config = dict(
    n_layer=16,
    d_model=128,
    n_head=6,
    n_kv_head=3,
    head_dim=32,
    d_mlp=320,
    vocab_size=4096,
    activation='swiglu',
    norm='rmsnorm',
    norm_place='pre',
    norm_eps=1e-05,
    positions='rope',
    rope_base=10000.0,
    rope_fraction=1.0,
    qk_norm=False,
    attn_scale=0.177,
    bias='all',
    tie_embeddings=False,
    parallel_block=False,
    init='uniform',
    init_std_qkv=0.0631,
    init_std_o=0.0,
    init_std_up=0.0631,
    init_std_down=0.0,
    optimizer='soap_variant',
    lr=0.00681,
    beta1=0.95,
    beta2=0.98,
    weight_decay=0.038,
    lr_head=0.0077,
    warmup_steps=200,
    schedule='wsd',
    decay_fraction=0.837,
    decay_shape='linear',
    final_lr_fraction=0.05,
    batch_tokens=32768,
    seq_len=512,
    doc_mask=False,
    train_tokens=108800000,
    steps=3321,
    dataset='wikipedia_en',
)
Each number is 500 + 40 x the weight over its row's rms, rounded and kept within 0 to 999. Layers, rows and columns count from 0. Numbers have three digits each. The size before them is the row's rms in percent of the matrix's.

# layer 9 MLP up, 320x128, rms 0.21, rows 162-233, columns 64-127
100:465438524508479461471471426542549505518432427455501501538492464490439496558507523451489433514471432458489511454493419497556497507507479581587502477535470474517483503464475478516425469453469492
107:446413489477525500488490525413521517512466560446496479528574437416536490496538485493438509542494511501535482543476437517543494461434493475464553496485462510582527496527507548456578501517476519
098:512534514478491496500523453471451506476508537465515520450464480487443439499549465502572479530430547489511430398565497487480523475465549556447513531517513520528527495557492490521508499535535586
102:474500492494561479486530532451480551497509519496510523499483536568479463529549471487460513532533519547470521575470497557534506363482503506523497519480533497444461514477509494446498540520434542
104:443466515522554487457547507476451515516504539495497487517530455610473488592501510479511386409485444479545428532555518506469418464450520490497494446475443494489540455471496519481447471493513463
101:472545531552486487527511457516453509443510504545467456426506562414522480526437562502473479486468538509492530556480479473486499435460482500511540506483539540453517470507500453522482492598451439
094:453540520513494552519495429464570548573505462432463491504496533495469544488460480457531519471494545460560519534424496497482464490525445489524427498530468452533434509442425480540491511429457511
095:512464486552426457485555498452528474458478520467511501420488490529526536482453552471531495486537436499467505483480487547457505459453466556540532463536528419456505480450486463505552506567467449
110:493517466480490430496489558492449486454495549482530481544617525578426418565446455540526521545534503530602492577447509496466461487504445497529467448483472519574476479504529478456535517449535468
101:418456427510458495493426581492462567520529490539483487522452494471533484464539519509545429508539436522532468532493460464532500523499525467517537444504411502479487420411507483484555541508495510
110:556495462531522499443447474509472506484491407522508476557523481459518461504515421567381458521418518478441435474551439481594486478543494452512482489493517527502501485557504503512508517539540485
094:588504547481525494515515529535498512538521472498499467581434597512410496432438483513455538526560513517489567503500479443491479493539442499444463511530519421572564422476503485505490537479490441
104:556513464484457501491595487437551479519547466491525527479451488523537477443491464563473462512484457510510459453440543460487467553498522452433455455453431519432476498468472509435466426450527477
103:426502483520490446493525487492453564489517556496514508496517485525524368458512480486445525548506510505599496515525482495442496537504550561511551548494525594458414510506523450547521537488577488
097:524444525466467457515491534525488545509539425412544539481537511526497482502551400540460428479545496456516490520461578480449519557551507488460524539511474502506431469484461453475537492488522503
091:486539486485541446439531508555552521568553473479520542539495517516490491420447479472507472474497448458548478521530549451484447477518464520519457511451486501561488544505468453578555524506516482
101:489617475443560490487511458466535478506527487467510417531487547503454446508537478497510483523477551545500496500483452522528518448536499440538517557539452441498446514517531601549529508519524547
096:503490478508583462514422473465536483484531545447447479464456526462428436538517526388503498496506506480517477443524531436514506420533529489514533466513564486477470481446493473493491510502556520
092:531466550594535554484457534566474525533498545500523528516457499544441543456469542506520483580565505525468492442470483472615507487458524518494498492527522531432481503428483537448423462540448460
092:510465542507428518439441462486542481441494481449526540494499572496605482507424533538493505489519465492505479434422534485557554506476464457510528546468473477423572503516468416492500534458541464
103:486475473448516514501541514500519513543485466499511430502425544543491555451527536457449460493583495615468486509558505430535491466513494493528486407465491510532565540375463429514494495481528507
095:483523524444471494487467526525389467504603550514538444508498531497518456471501489519492481516527512487497565513546493553539486494474439462547446492525429409466528465586495473550539579551472467
097:507524569525510513547462578446530491548478514542462496528524474527463494449473480476495431527514493489479539539456501541488567478519452473407506492498518473563511526555498479533477562563565530
098:460552551566467468467445582482470467482402452485532545560453482487461545503510413413508521593479484524502495490572467501495450513514456492514501494446500481569562454547450573489499542540476480
096:507460511538523527541483441485577505492473503507549550489511523518493513518396442466533492476449475583532501440473517443486483540533515524495493582509460451550475431489534511457459493483463508
104:545524557508521520555463477461563447467505491524520449527424490466534511468565582563483524515414486496461480545476509521503418474554536545434562481503473452495484555485523491475473533490479531
100:500489513472473444526507517422503574388492472471545556547527503485543508521453458457499487526539473546478523417500463499512544496495592510538417543527442515520513455459465455480466504453523528
093:528556497566492527535494525505466485634515435452552403448482520516486431425425448513470522538497501487497482464490512481534478512476509507438506512508463488525513529537596526513516508496485518
096:489423490457529517483500490540525541554569461542528544489486499553572478588553467454494455542487571514528521445470450521535528442565515487469615475489514450492551520453487449497471515446478584
095:478555478461513490524534496507477527555554446545541508525505480555497509490500486485538508423444489433553467578478433532449475459412462495510513460567525497523526518476543533521515505516507401
097:493467494546521467515575574479551498476399494550518555477545503518554470450450513529532427539522530470504547543560554516551522491556458506433492490475490483518535533565549568505417501527506508
104:494524463459542491462486523418492505509527484454532484566492522554485514416497488481501542531484509488487434471555517545480459514494498482510455497558412495455572536440520457563502545528481513
094:463510492502514400551465533515519601555462473474545561490436452495519428476521537478477532542476567485481575468516546422433526462530505501472505509565524479495539545475552522537526523419531531
100:533525542545478528524356511486482521515532508528454567492477530473543451544462480509518529548494486523536532566552459541497567474498530461635481526445497496524463551548484462477537533488533566
101:495534563464489532517566434540527525535449498455519485552537486554474462464492523517517527489466509445478573488460481450452528472506425484472461563629463509400501510424502500448568519500560498
108:499481515639511558557453485434550578542517488489549524558520524464558505503500517514484593487529486449529464502509486429562504436481543452508533492552529445442499452505520495523517451459438485
108:496491513524549539474467486469393513507483526441469520466571538514447489500434535540486550445491434506512503537485571506433507490489464470485463460474571471537481503486535463477472608494534542
104:492444510480463461494446476543525482480432461557594469500479521493481471536514528468493464541520495489581522540524527474529487436496443478530531481514530549508480492472502523498411444520539481
114:581482421499448505545471519528429515443432498474516497507526451455478507471482545564568485541459508488550572477506504516605471531457460483515527570473476514482592570477510508484539516516476507
098:513539474485529429492498482496468535466484457522551508478494477503466507489557508525476468487519491486531505495487549471475492538430476596540519562494419406518524536518493470539510434455531465
100:486555566468477543517502499448553518516431468493500488483440574517438555504505471476426421573498460490454475493536501466511538446532507490531481511491499550524495527449481462487453446601517512
109:506536558430538558549429492587516506477459491527486444495457494555482468516485533517534543516501482569538514506405520547410508519498582534470511448513467517398495521479509531471568449556437486
099:490510482486475553434548519518472530450537397499434557484530503449502509533526500449534458517505561472414505485486562507489499525488445530418534517578535521480519557482492427474529450480451483
095:529521480527483503557493480421520517464507540430514502429541508499441519519478445461519479504488515546454572528465451477533528481463471530514509486502481497521529468529511517420408484476541520
103:500522496561511509480460468559505496469426444463501511487520474554564525507503452506561531551565466456471466471427543479540523458523516480470539549463515497563444521520527462478513548491493458
094:467497543494505508535475456529564446573498518487418412523479509473503496475506561552458499562526543503497467496443468476524517510538521557494551579473528541464484445586475535447517582540489524
097:513435544466473447553507423488473498459441491473473549511502573509419507514524546529474464463442518516466503488528497517509517443489554474511493507513437555497468550478509511477490521494437552
100:445479561523468519520478573417548522508486495477499515450494481508527495521456494480499470477510514444505413480440440480524511570616503524535516463447455469556551482476500442502525564619526482
093:467455513460495541499441463483504507443552484476501482532545507536474511463513581562512552487486503510481508422508565561528430515539433469466468485536483522531534451470482532460474535531553499
097:536438527512514435486523514472478531534547381498444512507518466547507469536485491455526505498510492503545487479496580486465582446540488545533427520421534497544550512467495554468529488504456556
089:533554479489467492511459589513465425503519486515494454431491471506525464435452538457497496521486465572564479501493512519511436487473501503490476500560564578496533560519541571498514493435462503
101:426562560415539495509496543517482458478391454561492548527444564509440556491503468408482479541492468522508521483501415527473547535447474510496559466528505537542506476534493589485503508528470515
098:440553518458452468426487542490561532554529517522507519463547516436461556521512478515481491558447488466509470495516512477461440464513463472514477387473425450481554544549513489564425502588510539
092:440463520439504477540453501550482546562512523463508426530486474545527492417494493502427507472486491487535605484473467551479482413550422496480508489520513548509545532494487427387482536455510499
093:526545439455510494507498534435488529524481514478467500489466490484536545531482492504522443528497516452519459489470587540509510400538537547495479477547439582581495538483521502484587443494469478
098:479483546531537484455475506548533493493568445457464513506495528456544518504529482556557528481467524421527544511567611455461449538518562560581516507494530474512482525506477465483426550538439463
102:550470557448458508502505500528509510485459496528523526477460518484464510543483424565473444568549499534423519506558544511424497543509503490504506521513518426553525509501465418499455505508477518
111:525568483513491421502539511447497466538504499512484592445506517477552490475523501471462517421472528514580549514467530521505480512443465538513517533491502475473530521468515426525423563485503436
108:467475483496530543478469487499497512459496512511498542526440515505537479416534485489486498550496521583519488484499428471520530567452496480464506416418465509491437480493509473461418518491465492
096:498497437538488469497555507513507507490499506505516513558478464533486554477498560409432497665531518571520454475453515464485504436536508524475490487501492477466491550430509504497458411537478461
095:460520579505462502477444490423537414501565504522557547546506417542474497497547474490495500508569542571519465532442493474539503544500464482538594436410509464515481468528481516500506475586495467
099:494490458516537500483475453496535474519485517503483528490418446529494475480497498511403552477445552479544507514519520587419496551528503481489535418519483468506421561505470483526556551498519524
091:514464518506509482527534434554501554487526520529475547457525488515487484495506555542489488500480550492489516460510496498480479445497461488526531534499477502502556454460459517482558550525533544
107:530586576465501561482481550511536454472435489453538544449560530529489579502463474483548562504534546529429529450436509526484498485472439624572521478456449519519482585453485548475531488485458505
103:488450525524550466480455519431512493445555499537505570497508513470532502574499558563454527590552418489603533545501535562539501472443496480517543454483568503515498470475495439486480532478503506
110:459561519481542513519464456569466521452554474553490585520503474546520468419512394512527509512473492429574471515444486534459511531433520525457587454515433515529494506522440532546470468465522477
102:541460540483416478513505534484500521475566481462437499510498479500526540563508420432482497428518511446545495514480440525539458405457570471496584529511526517508481468433459502574461502589541503
099:574498516500431482444551517449536480511517511483544456483490542444524498483474490485496493415568505522503484471437515536543427554431433497459515519514516466505472500476542500421448491548494493
093:507465510468540488471466439532478430478479413446437502464527479460546491454514514471525547501524534543529477444475528518485551427521545450486516554577496473497508474583485549494516526533463464
088:468516479499473534480509537536493552576498493490480431525510514475525489473503608475484526471510464428505526488539455498464422499416507499547478508473499589509547508491480571497504528557503559
093:594540479549462462497520393523416485460546499482472460513498437526518545535530508516505508561512461501458457485474519539484467480500553493617406453436475526509437456484479522414532494472477484
104:436539562503557562465508523470518431460435508503477543527540533528497518433468479430524501530495508526549460509485475466460546453543485597509491526545525435521484437495516490507529522528502540
# layer 9 MLP down (transposed), 320x128, rms 0.195, rows 162-232, columns 64-127
091:559524604437491474536456519509488531550481552420504509506555511488492475434532425511448500472488535481455526469412540539498508496477479524480506454483422482483486481522506517486538506495560507
102:426477463430468485433454562577452581499492493517523483492484469498451490453412490511403476517490431465511443477467480489556522489483470467457501482423524511582566580499452506484530502494513570
099:514574452541575506526475504403441483501557459485463470431492494493483442536509472453502485517511503558512494450554554474460473485480485500521549519430591492523483538515515508498447492515517529
108:477510490570469506472499499475463488471463501519500541564516479516485418532519521451460499421568476524436509426473431421499529566548484508533496511524472496537471453418503501511555468447486442
105:516500540508472431527492570481533513502417514496523460479464399472458443485558438482493483491562501570399466483427504486504533535488488510555460523514448481520528453511494503505499522468555465
104:525487500553489547508520411487527536497560561553519469513497568472503488462523537494427521488521519559463439492525569477528528492418491486529511574509513521486546546549519555505513530545430462
095:518563497531485466496502590503503588533515489442535480529545433549534473554556534553471502514520594517498507542550516478520452525516522500412548520471476428591417521491432549471504500575544494
101:505488469467473458636545468456494538528519512506620486542428510525473482527492474632476572498444447491504523516543468465529512463474538525454519534446568525508552541482508486464545433484530419
107:482427467542494521491458509460478590491516498539567516550546529456521436457505484501477550543483463512515528485504498499544496469538479507546482461571464569595471461513516528538437537439485518
093:513539468459444550475505468499591507463483544528498508479541488456555541479451613549467465482525541476459531522415505516580558455534503575481555499464504465494442585524466466453499548468480500
105:483566496552528505463467493443500488509571448517587491547452545531466450492501456604511504514474492477513514448430562518582477478444468483509522482535458476476507494504456441554458517512541507
098:513603505499510551543399511523501512524506459529523474485539551572496492468475528504484483535522451497475571506527605489503473577559541501504511527502483501508406593553530474496514581481481537
105:459493487432549535524435565518461497461439541424467521536492508514503597463516564457512486510486461485490523505464521492533562495523482446474504429484505529507481420410514514510491519574505479
102:512516440572519516454517547522500554540545525505490500509512445459533461561565443497560464485429520523578537510539538479394513500519525479514478452508505490494435496589475514496643508496489499
099:557531540558523501438530410477447491437556485459496490469552537471515516585578517461487490481463546465500510474513449435525543448594525500512494495511482505531526524523454430555536439474529528
090:516488527400464467500412499557447614430452454516496448449510546508503439573523518535527522505410502496485520526513495528486550455562502423504526565522528463542546501523545538493445546515573482
101:433564501568531458508504546493547530464540505471460613495495494475455497461520457471425524520510461455500465478596470565523414483548492487498500515490437533528538526460468447416538478491456536
094:542580537541446485554486505494436487531504426541511519496512480502486541537498491568530509542609423530439492549469542484617544561462463520473485502490536498510498510495484524458505493506452494
100:501512497432483461462466437445406448557523484474521499496481551528496442531508576464459455523504600491468558518511513474403540484518509502489448434456497498547429408506502501487511594574512559
095:512454520468498465475460498469415486577491515507490497477519512523549499507514527526450460579424490457482570461479505481578452524435589519487434428594581511484531473541568523535532506463503432
100:529514568523558499521525486487441419511495439428463568518478545490529503520474502491480398463485482547512509544494478505501512445531519468547444495522456444465444471523524466461526553441526576
102:604536435522495500524473452487507543552469511510482555478547561524462558491428476522547501445514505496460438451477524539580518457508461472495475528516457484499535439512466559502493494489458523
105:530567550435549482462490587532510528467493501458447515581464552450568552493469466498459497509516495452469513447506562483409527524489449508563493481496511465460499547463560453503484462474520502
100:564445507486484485499444545525508513499443561485506506478516515448462555502482466523515529549505540515414505443487578520568549414524577492532484522524535460465471445572463533504460475492443535
097:556573458506476519484505493433477546502550561556540497546539428492525556504413487560473523524427501561567471532544527504540542451494461542483472553509465491561557499466454482542521568477468484
104:493519494523508538563572518460466538545518496487565518521510464515541560603569563579554498525455531480537469530495480463500516493513528500448464461529531463519422517530564504470433515453495423
102:427493481482556507520581520520456465425495488484422513541465508479474548610430521489474513502471447545531501462497563544556514472512504542503476525556498460520505460488500504480460491486565495
099:555502448499467534557494515483485466479528487609582523493477524481500504507501540565459488501467555480514435532521478453446435403515512524495464474533456505490443480489554475483501615462534584
100:498462501542472485487535542547464490584501497487463568436550594502534536437550496455541519524497519504481491557484504514456363479523458518548451525507488506536545556428526509497470523533524518
102:493449500446555537449549464463498473550482533337476521447556512508467492463474454518513430588519476469469501428489464519471513439476509545501535468437538501457507528550502470451531580574534468
096:483501454471492511448522501429447512531498532496488495438565495463574557487477494505489535573579440459449491474533524464548533436580531494491420470528534447515514482513546449493562483519494444
103:499479473470516474470511514536489518475482504559492502424481496512535468591504564483518534531462497565511519539525570502541401530561486463512520413524457566458512569553503460504476527559470549
095:468468471533552527497555485445516527518527519544495522521426485442506439430587481463445420491560570601515425539460476410539509536537513502498465494589489516509487480571486501489491513495498509
099:504564518429493473387484500483515488462553494501466510433497486477513568494524575486525460550490502456530571454498506460538370519493500481577512488478496491436445490513532553512459578514524505
095:506571473493437535484558518437533441489418499456471567512518438555507496434503523517503576482591505469451483537528475495478486525495546555499600437574461511525488569456512507474453509504433474
103:545462484542572534433490490565460540520469551503495528454448455535496506576519583531593504494542506525538503495484496521445509496561459542519517530435468510526492526414559500499491485529510501
107:545478458458538493503488505523435463545557452537484516482480516468508438486464477515458484492488464523456458416483495538506442541446455440469483458431507465509507503476488424557535526481495478
103:502487383480548536465482455482486426505520498597573527530498460442495532605493518497448581520452463402531546503465463521549481525488534532465575455488498479494490450463468468466524480527511532
108:476460465440592460507531481486514546511458397481539521436579542548444491484517415464495530443543520516454473477564520434513539482515422508577488592549479471514480472504523550527473505494517549
096:505414501426477513465467465475526468512418519502490497531566474503557467496557484572528535490435518550551473483483544547506470477504482519521494461439485506590486457532572458525532515502503472
102:555469526560536501472517490453514498591465466480573494480487514515481545474549475477526555462484486456434482573509491451464497530446560632489449520479440569460466504413470470507472564554454499
106:508521504481480549532540521499493510524492553436547499553534431470505534427490517494531513522505540455480492479492485485623514417457526527462479500541523547454480527520529549479512495546482554
103:468448491506494513486522553472474493452509486484498563462485546568487488516487452523486499454388461421529578485499525590420435401523512467570465531504427487477485540474460509508471524508513511
093:456502551480544496525428478500535423505491542498578464528493518437536553508482539460579500593500502520542451443501524562523511465517537486520478492496476471466525552487477422487496503519458504
104:506452443512501451503532484456421456491445544505560522425550482518504442561475470515596442583561456461511509527472532424504405535422506535535494433470540504526534508519483518478469499514484469
097:482521538512429509537468488474453554528570438558515554498469487459499548475528502482513497484448540468484564487559395499423462498481482469477452552472432473486581558483504499563480481479519492
103:463467574472483523499476493499549499533516481512453474502499564506496517446510563437498486427540494597579474478481489555446509524483547477449472501551508445483542462413488506488532464522435482
099:447487556490470481522493492522515529545468521461539495427496472488526522513501561471499463505525554429494516443514490559437499459477489443452495556444529539508479492428501524507514493522504468
099:526493458490419565478505537485469462491498453470483480532470503512534545420445483501537467533474506425485508464493554464523554485552490466446462531390451526499487505465461501526512507511574579
104:534495457561480476472523475453450452536537502526541503431535443608445480496531476522494458576412415484464482506450532538446472501392564476499487519495511428520473506522492419481537571481491445
097:515486590570514507508448568515558456571477529370470532472432529502412505550492485480483471522514478537548511459513483541507509535516523495522524482496555462441574517435452459475491367549485498
107:528547520442442484476550498508492520501445521516521471583514534481544513472522492431481593446467501524449467490537506537517547516499552548459609439511450443487502531532524520489568470533481594
103:473423507515549509462584526536567547503422583418434512533572487497504527559479464471455419523536507517526531523514533488594517448514463465453470544514497489557515417542517428476559492481507470
094:559481509468535521443511520467494454523494518430524486490580563424453518537537498496469551492498480451560485498467564458450478450471550499534441495420469566473509483520477513576462497555472487
091:557481542475456502505505544507543464440541476495582476462541558499511549513504483543536517515539519549452460535486394411525470561529478515561458424477529464532486549486502508438527450450540497
099:456458492473580495485516594521491491453478540503541549501477502540523474451430570443508448490482487476493514467493517565503538466483505561465551534459488578576469571572507479429504488448503487
104:577530486438541473570489427426519535499524467541429512600462466557541481521477471469468499535531517501479496541546476504562518517483538499547467475533489582526473477506477417523584541462523454
105:509455444541534499464501510475457479442568514541501508482451457545557501516473481439471459503456458526612491598516512490411506513507511461424478461534521478512419502447458492466563452538512493
105:485535498543547576521478593545465625528534462455469450509467535517435471500497562548489542517488491456387510445502594483487507544534566471471515507487528560564612462511505538440462496548532497
103:471414499512493437559434436508551587546505475525465495416464488474448443478525532492510518528447529496565481511426506410557481488465541486548543493536532518491518504455618510466513520507476451
097:544492484480381527494499510513541475575527494415495440458534514499465502485508456501495500509492450508575497535549482402550538530453515481572549476608412512434513488460517524544545568461476517
102:451483492458522521521468541463512465526499502514544560538476495467461554454507430449550447521585545511426480475515443458496529430569465507454482463477515428531500455531521542511576510485528445
095:466506453503478543477498470523439442481543506459490519438505462469490492495515517473432479490435490501533484511482470490432450456500571505427532506411504573462462423531547509500480535486448417
101:486524432469475494469498483442452445469457552466460523431484514557374506548538481520493505465411543516547565512535500509497449487479501553480505428532521499468420481466464400477559521474499501
100:465495503459528480527531529551473551516455525506494526521480502457468536493425456499520546483506556469404535470466573469437524494520509525548581489464528526491527511565456487471506502543536551
104:432481486597555475527441485441565511439481501584470513557462482520495552485438432489473443516482460531431524461539456485479512538572506525440466548514436477453514517466512523505543510546526556
105:475483607463536416484524567510448464457525417477504511533503498428483477546525433508483497471574495463556395527439450582518492475485470548534544508519585452504505480485469537484591516497524488
099:476485485438562503540493480499427503537514546489493495477399562538495523539507532544450516431588570519455481418488475495538569505505549508469492544521509479524409465512537505544509485517469524
094:539526474440445494472450478502471463489507364481561481547546522514505580513468544498494461546510567465538477531463473479515491490558563491505496522542468410490467549587519497520537601501467549
092:478463545450545465508523515433474484519453463454462578531528499516476497526535479396499555507529460474524502489511508534572543455495507529451507513494539466479460556467498514505548537487487513
109:558476512505557552511505447530484384441488433429410491493541512536450544443520496485497532507509502589498481500543484443468510452561539516485447523484479533494490473506527485501442590411494514
# layer 9 MLP gate, 320x128, rms 0.207, rows 163-233, columns 64-127
106:492489484474498491493503546546526501559514515508511476414512486517557595532475518552448494494516467493428518544527433523472462471539531555415503464486507540489566489423508548539518498514515508
100:502474404491504529508533516551475503455556585424507492512515396517481483487517514493530498519528453520463519570553506481507518521553556466479408417528575477575468511414603475591534470503516508
103:525448446453537572585451419509565488476476470485447500444501520528409523472519510498457493534561522535542548527592500461393458505536470497530475476544528525532581499547433494514446530507465491
100:462507457471517482524508569441465492558465473494491516433469538467488542602549465538516525545593512412519501501469511509487410471518497537540484560464470473529486512457496482502483482494448484
103:448479460404447493507428516484497555540463491502521503504519485524551572491510459553490488542491465472481468470497535509484477507515540444526458533555516472478517409559522446501473547439412578
093:522493497456439512496529501549573502486540381507495484472490500555485582450478485534477414419532447478460496531465566517605522472502497555487478480551503537445501483474512491496517492538535519
100:527530523513560516431508473528550527453549484550469538486474443508531506509555438511537475487429445536511528496485489523444523508466551507482487528493535470481538539503535407512458485452457557
107:475497574475527591485530513522517483523465524495498553440514495545486510499519480480438493423497496481441460477514488526492455507531513552525555572508514505434516505503509506388409562534503562
096:480574516541516408532518521506552428481458548539496480498463477575480462509495472558517501493526502418461510513512488507502481525504496531480502540602549485483436433470480427558448493537451506
101:534527459543519531505494485539447500503475465496587495442458509553469468570465453452499528550539438531472472556573470419532506539496521543521567542479497513503490533466438542476537525518495508
102:448446545506470479456504537506524531474532621506514512509451510468444538421553541478531469458464553488474505524495475375472517555447475495536474449473498474590486444454514520471483498449534384
104:480493587488538517510436481483546501504449519514436519398566445510543506509497474418525482590488532503485599464510526573496493437526473469528474531493467419537567490543451530433484545454507515
104:491493506500448528519459519541450489573550498524523554460528497485508485394507464555455587550538502480467521449584495506539580518504556491475519464420511570427489476519473526473512560445544518
091:508482485440521454491440472556517477466468499463496466508576505441519528496485479397488491410484515458453489496510499471507385540577518544502495506469450493508451512543515483473473476474536538
090:484521541434519438567528571509542424533522512473483524465423499460497570518526508491400452513451490474453534484485534480577514409491506511450522568475518500429452498522546502549502489490524446
096:570414507517442564492449519437477553515475573509475547551537470606513500476468547532439563539464539492532442428483528517471557545461521416465531497403465479471466459487513481491498570513501447
090:466517570532526550483467520444488493521542452521540465528470499529527528520534481502496520458530478495464431472440542529467492492468494424543519493490493490478510527486604464433518500637538447
103:535486452524567532528553480531527502515456419550404465465491513471431488538492504524452532500481478516537502438540506477550425479530486514500558479500460496549504536471476440514439530474476508
091:508540542500514478473553493455550586510602506491541499524412487498442434463432489551504492525491498455498465394472489476517450578480441499552537474480495494482508438506515469445527490448460552
104:462429507548448478453559529540438487502505440504509446471485514459486460490551486504458499480497558487508511551500524477493512463552495505501426471567501415456511488461552516499484543473473491
098:576496547512521469529420529443481553470485506534565635525505474460474513495480518477527510453579569508540543443515475520538524466553549493498486495435518565479530446429468441470524497475495452
100:566500477564533535541459529518513511462589476490493521392435574477530519534486539497449465519565494502456472480485556535509485501514502470461511475505485535483569451563463523519542458464440526
097:498513431449501520452494459441498488509542541499537471453522540479537582491481525502478505470584572576401517575511543465493510465495503543432494564489507494523466454473515526457478523516466486
092:467506529486538489447567502492538536492499501464465479431426574505540534481516527455541587535516517443520526522461502537432492522396472522556488550500463463517495524550557457544519444470497548
102:635514510525463465517375502507523488545529526501435521472486542482556478440451476457546546462534482627426486490511466474521522557504481446520457525545531520522496473509455475576522499481580446
099:486531549481457459539460568503488462555486442518419457477530482532506458532446478487457466403474507468482509525478460449508498507448594523531551547459499510528459482511469501481430463515487415
091:515481470476474509458461437484553426455567519458491545543435492505531552547536517572452511487481519501506492567506593537443477429450582448551517489430481521472396479510466437525475503499496515
098:449416444446512539534555440472513470431486466524485470538410379507495451497464476504439459461463521432518520518484532448458527496494555521498492530557490578460447485525458448544514504519481543
095:503435421594410479496473500540469467498504507481516476431471498470442518492516540479530431457511436443481521483542473469460510502421494455542464454565469471500510532468527511566461467445528468
100:456452571473531540519595502476522524478515499502528496378448551436507559460583492518481466481500556513542573525527517549510542518448471539502527483491487564539471501431497521487518497474513467
099:500532543500466508528554459508477536514497443534465466522459502526479592531529548502447574515500546604462493503539430458493489471511505466556465498445565502465504422468498536501502513461422481
099:526457478524549497502489429544492502566558543544539480492565479505503502473535458462493500463572459574526459523534473485491573448578541470516532435438482506444526494520458507526516526519488440
101:487444447438499569462532481492489510472487532394481546480498475493491515456476465559498536426489537437575502479456484577492527572466429464481506521447532532528408475509473539472482506497477567
098:536448457504516454576551511505468530478536474494446495531515482558509555545509460463434454488491518565554433490576529488451404498496477527495482471481440516492532468540470554496545490465428538
109:451476575461478537512454496435491485388473519507480525423472586474463447456521518468416484459535508485488553457506494473500505489461522525544518489581467513532519459455483476468472558531548468
116:446513511499483498505442485498504511436406452455558509475499507564500567542498439488547454527510475457433428485534571549459466473492499610482532462473532473502484447465483538527474480463514561
101:543510477506514519456482443540557509463566561558503567476556458485549435518504536500474477480413513520447519576537430512488421497488438534536565472472490481466492442485497554490519534458554466
113:508511456443448475533501500512498550474515558424500533446551491496545528485466407497503537514518541491519544469572467580524477525432435470541433507468489423417464518377480491532495499526472562
096:475439479519518496470606535439561471529467511484480543545459426508506422542453519490472477449492563509438491468525531474512531503464508516477534415510509541456477481523523456539579482571530449
096:503494481527441544522471484552424486472560524539468455495532455535511462523488422551541508509478438490510463538469486480498437526509474471517499458473552495444490527551536550512472573482506528
109:519491517539489530526522494471530494455560528426486497465494516480515485468515433476451501449470529503465482543546416522573564532560516481557485509497493455527489425444567468547487519533515532
096:497559537502453498499505449525507515554556506522473581464445440547483476443507566538559469506516505519463506479548534448483433469521566516475495496417482503531519497539452448492538519471569536
097:518516465473517487526461495473522480533504463436499511491532424541575464536598491560460523576491500535440578453437529526492500461492475480596468531513539507479496477485516506476544488536551445
103:583518471467497511528491517550456544550517505539459473476611442481496561494511490527467471480480474479530477504551424576494518527511530510553528510581435510454438528460486525464443506440574535
099:516501404521494512494473479544527533513469486569593493406455447519578527555549563466533522496501525495571527527455461527460470566526536505510563492457485437514430512478483448500434504543452437
100:497468474506469511567546539546563538438499478466513512444540523540529544456391454478499543563525569413572448468509451468498526502482549498552444495475530502510484509474536481540526474496517483
099:473507549440484504494525489535559550431456593559467507524485453423509529517528474485543513511492462475535487502563498458532460505546552558527481535510484503462522542433479517453404586518556511
099:494526494473581522469477396469455492537502454441536516488518523513543494524507608478507523462499504477450491466482555520463522580503495560504503517514482539505484517423477409434500460528540495
101:495511513539514542485465506427466528531523491453505457504512482480478512510468421511412481489536482489423468513563562518498558443577464468546489544514511546554466459479504459535451464507527360
093:473517472527486521486507550531524410485544476467514505520466454541486562425446403476492540546493531533547477484587437466463466500549514500453551560480547549575460528414510438522466478510509460
104:540528410467543484532481468519501470489495518518451564530561465575559530469499529479491470499533560511541485457552467436428551531501432499435502486466492508447517480462475476548508479489472492
105:496466534460456516441572514522507463501512570523492471451484514475455565424471467486486551546451511474470566554498482489533499500467554509479476456523459470541456463432453521507441547485558558
095:506452480445573499505456555473460519530427488470502569555526534526426534525472453465537538477548582514532495435521447452398456496491543510532465501443477541487488474458496537500533497505506480
098:485601445436478450536497514522435540488544528514501546554511591487512542509518476495483555481511530493475541504556500414456497519459447413477526502490532499494463478458539492515463489486480514
101:531512494487432420517440441520442549540539474482498569523477553527509515582509394517452474527474512537511586536482394500491504503398550552491533508506531484451459517488558475488385503486521476
098:492512517549504508501491487519518501374523561512474454515521505485511434462490489408454470423431496533513559530556538450429552507501534453437489432461455495458532482439499422553441560507519540
103:510469474508466482552526485544545533508538558458473441484526480459508524547434484447494494524548465492425512460492498534444557593520510504447485502522596510435417495475494482495422577515475552
099:491579498482477499552484523547490530551443456548442484543488543548442541451508552490449553537522467454412442492528555503550410495461515504496516516421562548444502499502452514502517509532493426
095:528445450478563590501534532458537456418508475497493523448507454507526475522468524433476547495519533485434503525497465465578564498503551465488503441448467585444476526534475489543501461421462470
093:514483508524444495448548559454499576573431508448478543382466566443533477458488518520500497509507509449583529511495542503502458488423481456515514555499517522458505542512458439556424562432488557
100:528515454483452482468574484536415455529489423510524527419486508492482549532469573479476480534487534470455472472513490449512457508513483487402465492467500519472520426573495490519460473476542421
100:421455465495537522475488495394465486509490450538525497423514480531528484485470484509480543503508471498408452577529448451422479501521573534560453452537511541524504502541476553484506535525458533
111:593504563527546457483513540422441449466537543454501521460474460474495483517586609483514495471507515506512482501466421516447493529477546465492555480508488496502494484522526523468538511488582497
105:475460511536501486416385439460532491474458524581556470478455426467504486495445471474463434512450570593515542488435471507515491449539483517507510513495434409496526500474584511528508535512450490
101:457486486558530514463492460544460464473520449522554552461504458496528541547506488441532436515441483456479493485473571488511552520520565536540444488458503516512548522519530502550497571437468573
100:484546579469549457488465412480534506424528520483469565547450468511595599553511444468499578503505558482479510453543508503514516481546504515492551564554524496544452498487543522468586470504537443
098:493535508483506496428522493474572488420538537501459531546469522467468486525512505556457471497420471512483439413483444445477476439487489491503490414460555504495518477475528547590526485500527527
092:440571541529439485571527497533455506536492516508555423523506481471563551472487467545501418523492479473531485511551519525485485494439527461402541460508502561457497554552539517526484564467493493
092:511510444553463473530495535477520441443534528501551466514463523545426563504446493520451513557509575468510442551511515444567464530508511504478450525490468496540463476507479499504469526436461457
099:462504525482499591489458552490525503496526464493494517554490571453521519427482510593432443468550525472441499519482535430515466422481541463417544556507452491500496481582558552591481517470436530
102:442420454442546531454419540517498446432511523509499500474445496556502570556555512452458505519533450470519427512481494523521500532476436548567541476483464490488528454512561545501490525478443530